Part of a small language model's weights.
Size: 9 layers, 4 heads of 32.
Each number is 128 + 24 x the weight over its row's rms, rounded and kept within 0 to 255. Layers, rows and columns count from 0. Numbers have three digits each. The size before them is the row's rms in percent of the matrix's.

# gate: layer 3 MLP gate, 320x128, rms 0.309, rows 11-24, columns 0-63
# up: layer 3 MLP up, 320x128, rms 0.316, rows 11-23, columns 0-63
# down: layer 3 MLP down (transposed), 320x128, rms 0.305, rows 11-23, columns 0-63
gate11 097:111104152128120091096137123123159138097118102122126158178115115148125151163126119091111190144128141161084112182100129082106122112158088178106121140134134078101140191167128097131148164155118145
up11 103:115086143139145097119121108143160086101133171093135159172099129135132130117132127098100141110126118131094096142118148128132167134146083160106139102134118104175172089093154106147122150142145127
down11 108:098143135103145126160100165147134130117123176084110135163112104132095115115126144126115112122171143115147121149136099158104142164129113165132094143162089109140125163140182146117101111163153152
gate12 094:141146120126127143067105107105124131166097125100144125127098125128109088124138098131103072128154181152143117183129135141153122115151140160114148114131171122116127170076157130126174157139135116
up12 094:175094079093147116091125119098147119156154110124155152126114104111114145107119110154101124146172148107116131121097186131144124121122128101068156107108150117146107110143133125161139126079116117
down12 092:144138136132118101121095157108123101109117121078107129169119125132163106152147156139116093131151124155095150158117136095087134155128119122125122122120135119116110136112121117147098131112161090
gate13 107:092128173114156151138121076160161117148129111094121133114092123128102113142172108091170071103117113170134171099116131117112140134095098145157097124144131131178130131124138141181121131133144123
up13 098:097153160066152135141116104141135112150108151125076130116139124113082143149159140124119107119126138131139113087117151155119133123112136137152118100146126143164100128131101130178102147176124142
down13 098:152155094144143112130088131188125138134115143117168179115128142138130145167103138157116093125113158101137117150136144155115128150122109137150156070092152119169087189076108139149117172095151135
gate14 097:171148160134155148116096167118118136153091078096117140133115100132121165078130131150095139090106166147144139151183130106142115100145117180139152127103140099065111130100145083105083127137129121
up14 097:139143129129084170146119088123129123079171119141129096144155143148146127130137110172148118177125125134145088103161085129141124113105141081085147134136113120104118104175082124133108160094130092
down14 099:087140128137121161097101155076156127168138135099167154103121122150144071109101133167129124096143150117152182145080113108177101129197136169113122124095100140143176131118135110193121127142102157
gate15 097:122110103069166054106124179117129119099139108099084176154114127126171109126112156137143112120163146127125124116132137137177127151145145097083119131175150130122130136124120137154090103106142103
up15 109:151153089117144096146176141177131087103131093109183149147109137091178062147105096159148103155146130159151142109159147105131147154145110115137124119162143149121121153137107120120164102111120118
down15 098:130151116141169079122116151135147134092143168128111144120167119126129110145168146094138110150122114154138102119127135142088115127117129101117150110094173113120126120156060145123074140079147142
gate16 100:171096120116132135117126127115158145107200124080149125108087097145124145161112109159144137111193130120123123148132094125122180114149163130140152132093140104106102174129164117107096101122113097
up16 084:134143120136096108117151148143145185109106097131128142120143138149156137142157103138138132094144119143143158097113114129115173145103149124086147108145128082102111178099135109123096141121098110
down16 095:125153119133139148159098112132131125124158169156126154147123125125158101115129119125111159159123127129108131160106157155108115081151119101117192127106131112150143120144126150131160144154116138
gate17 103:123094079153113156123100151137110132138137092093079136118137111126147114142130146122117185109115132100113125122122151125084129140085130140169136105156097120130137150122157110142086096133096154
up17 095:121191092115133087116156152113113153128118107095149137121146116126109123139139091147111129076095139141115097139123116126138096104140141085120153122121108158135120085140144107102151092119136147
down17 099:127135112100135150129129159090119088148158157151073110128123146144110119139141120139112115144161117106096110104138098113074107082139106148143140147125117115131127091107157117135107086153105075
gate18 102:126137087144184129177148145121144079098129148127114158121092138103128157128200130150098127077124109126104162121127161155147157094154133129111118101094121115156123131113117109121092134134120164
up18 093:107113090100131102155129179132129132155168126117122129144125108152117169086177155172142141137174088171115174103060171118152120106130090135134123108097121139141124132117127142125115136137139116
down18 103:160127114121124137152083164106110101137131153134085104132119139122108157096082129106143121092067120134105121135098129154149150169136169111116105128082138129145125106159166147114138140091130139
gate19 105:133112166126153073133178089154127090116134128118116143070131116140097112139113131140117128146182128146116102146101117111113135165122125129139106123167092131091091136098130126109109127140091145
up19 102:101153168110131144117142145101151114136166157098051123135133107116139169096146110158119150123117129157113139153167137153163112173148129107144152088142118086160113105120152108137149146141117129
down19 104:156135106135144103089131167161141097140100178147126175112152150130134116102124132101123152163142115175143080125127111118117118136128170124148118167116121101106124097139154160121087134084103100
gate20 093:119120129120158172057106146096113124113099167152160109114124107136156137097138111123130099119096110103141087132138075113132133123087119123104121115143117138125150154121130082144122137138148113
up20 102:126131127147151124134146142122125066148136204116123145154078153135116102137135092116098142141082129142140150116166161114157135169191137175108155155123098121169143117167117103130117133149122145
down20 097:148142148131143097080099111145172117111103103098111145137107143119136158108132120140108136102161110132114069156142114137111111120151119129151131131144156156145170141146135143119165113129107117
gate21 103:147117119138142120129090122133117134130120139123142135144139174148153129095148107132149100164124146102113119138173127123138127117142130166126130120141140142185122117103111140098136089135090155
up21 096:146115107123081129155178128079119106157123133108059100127150146112114072140088114094151130167126149147112160093099134130129137132147075134131122140110126185099104145135168161142143172127106164
down21 099:107106106176141117134116149101083125114089114089140125109094098120117160093130127129158105178080132143131139130138085136114174144104165166109123125114083144162160132146098148100082110145133128
gate22 109:124126130140118092147112144137133157139112114167129124108123065107119131098148102064103145124118140132105142122157114102149128106126123182113186140172083164114137126103145144132090135133082125
up22 106:155071118111110126131123148113103148086136076123138135129136207137098127128059146141157144150125092117140139133118126133122133122139075109093130146088160144111157109145118147118097143090157140
down22 100:093112126121111139124159113139097132135130167164124133116108115144151106116134113095179156090126139108063107173079140117119105132112117130111135119159146175151089115142121142136156138168134122
gate23 106:132116130102140146132146109171151143126097123126136120130121129099134156110161112176149119131141142142142147123161090147112140125103101120198076133113115134146121175139107110145142128120073106
up23 098:127113181134146139137130132118113120123153094114093097165165149131124096159098114144099118139123141128075088130111155093110086110145094119092124118163148178095171144107158124126050108109163063
down23 101:132113094124126150120143162138126123116129116172109133130146066122154109134171154153117137197100114133194127127135136116104133121144110151199144166100096121108104121140097145148110107110104097
gate24 103:078095145068085098172143118119105106142120133143100145078092118109144150114124170113153118130137091077131123140101093142133144178149172116151127103123154138133165165112121146147106117126173131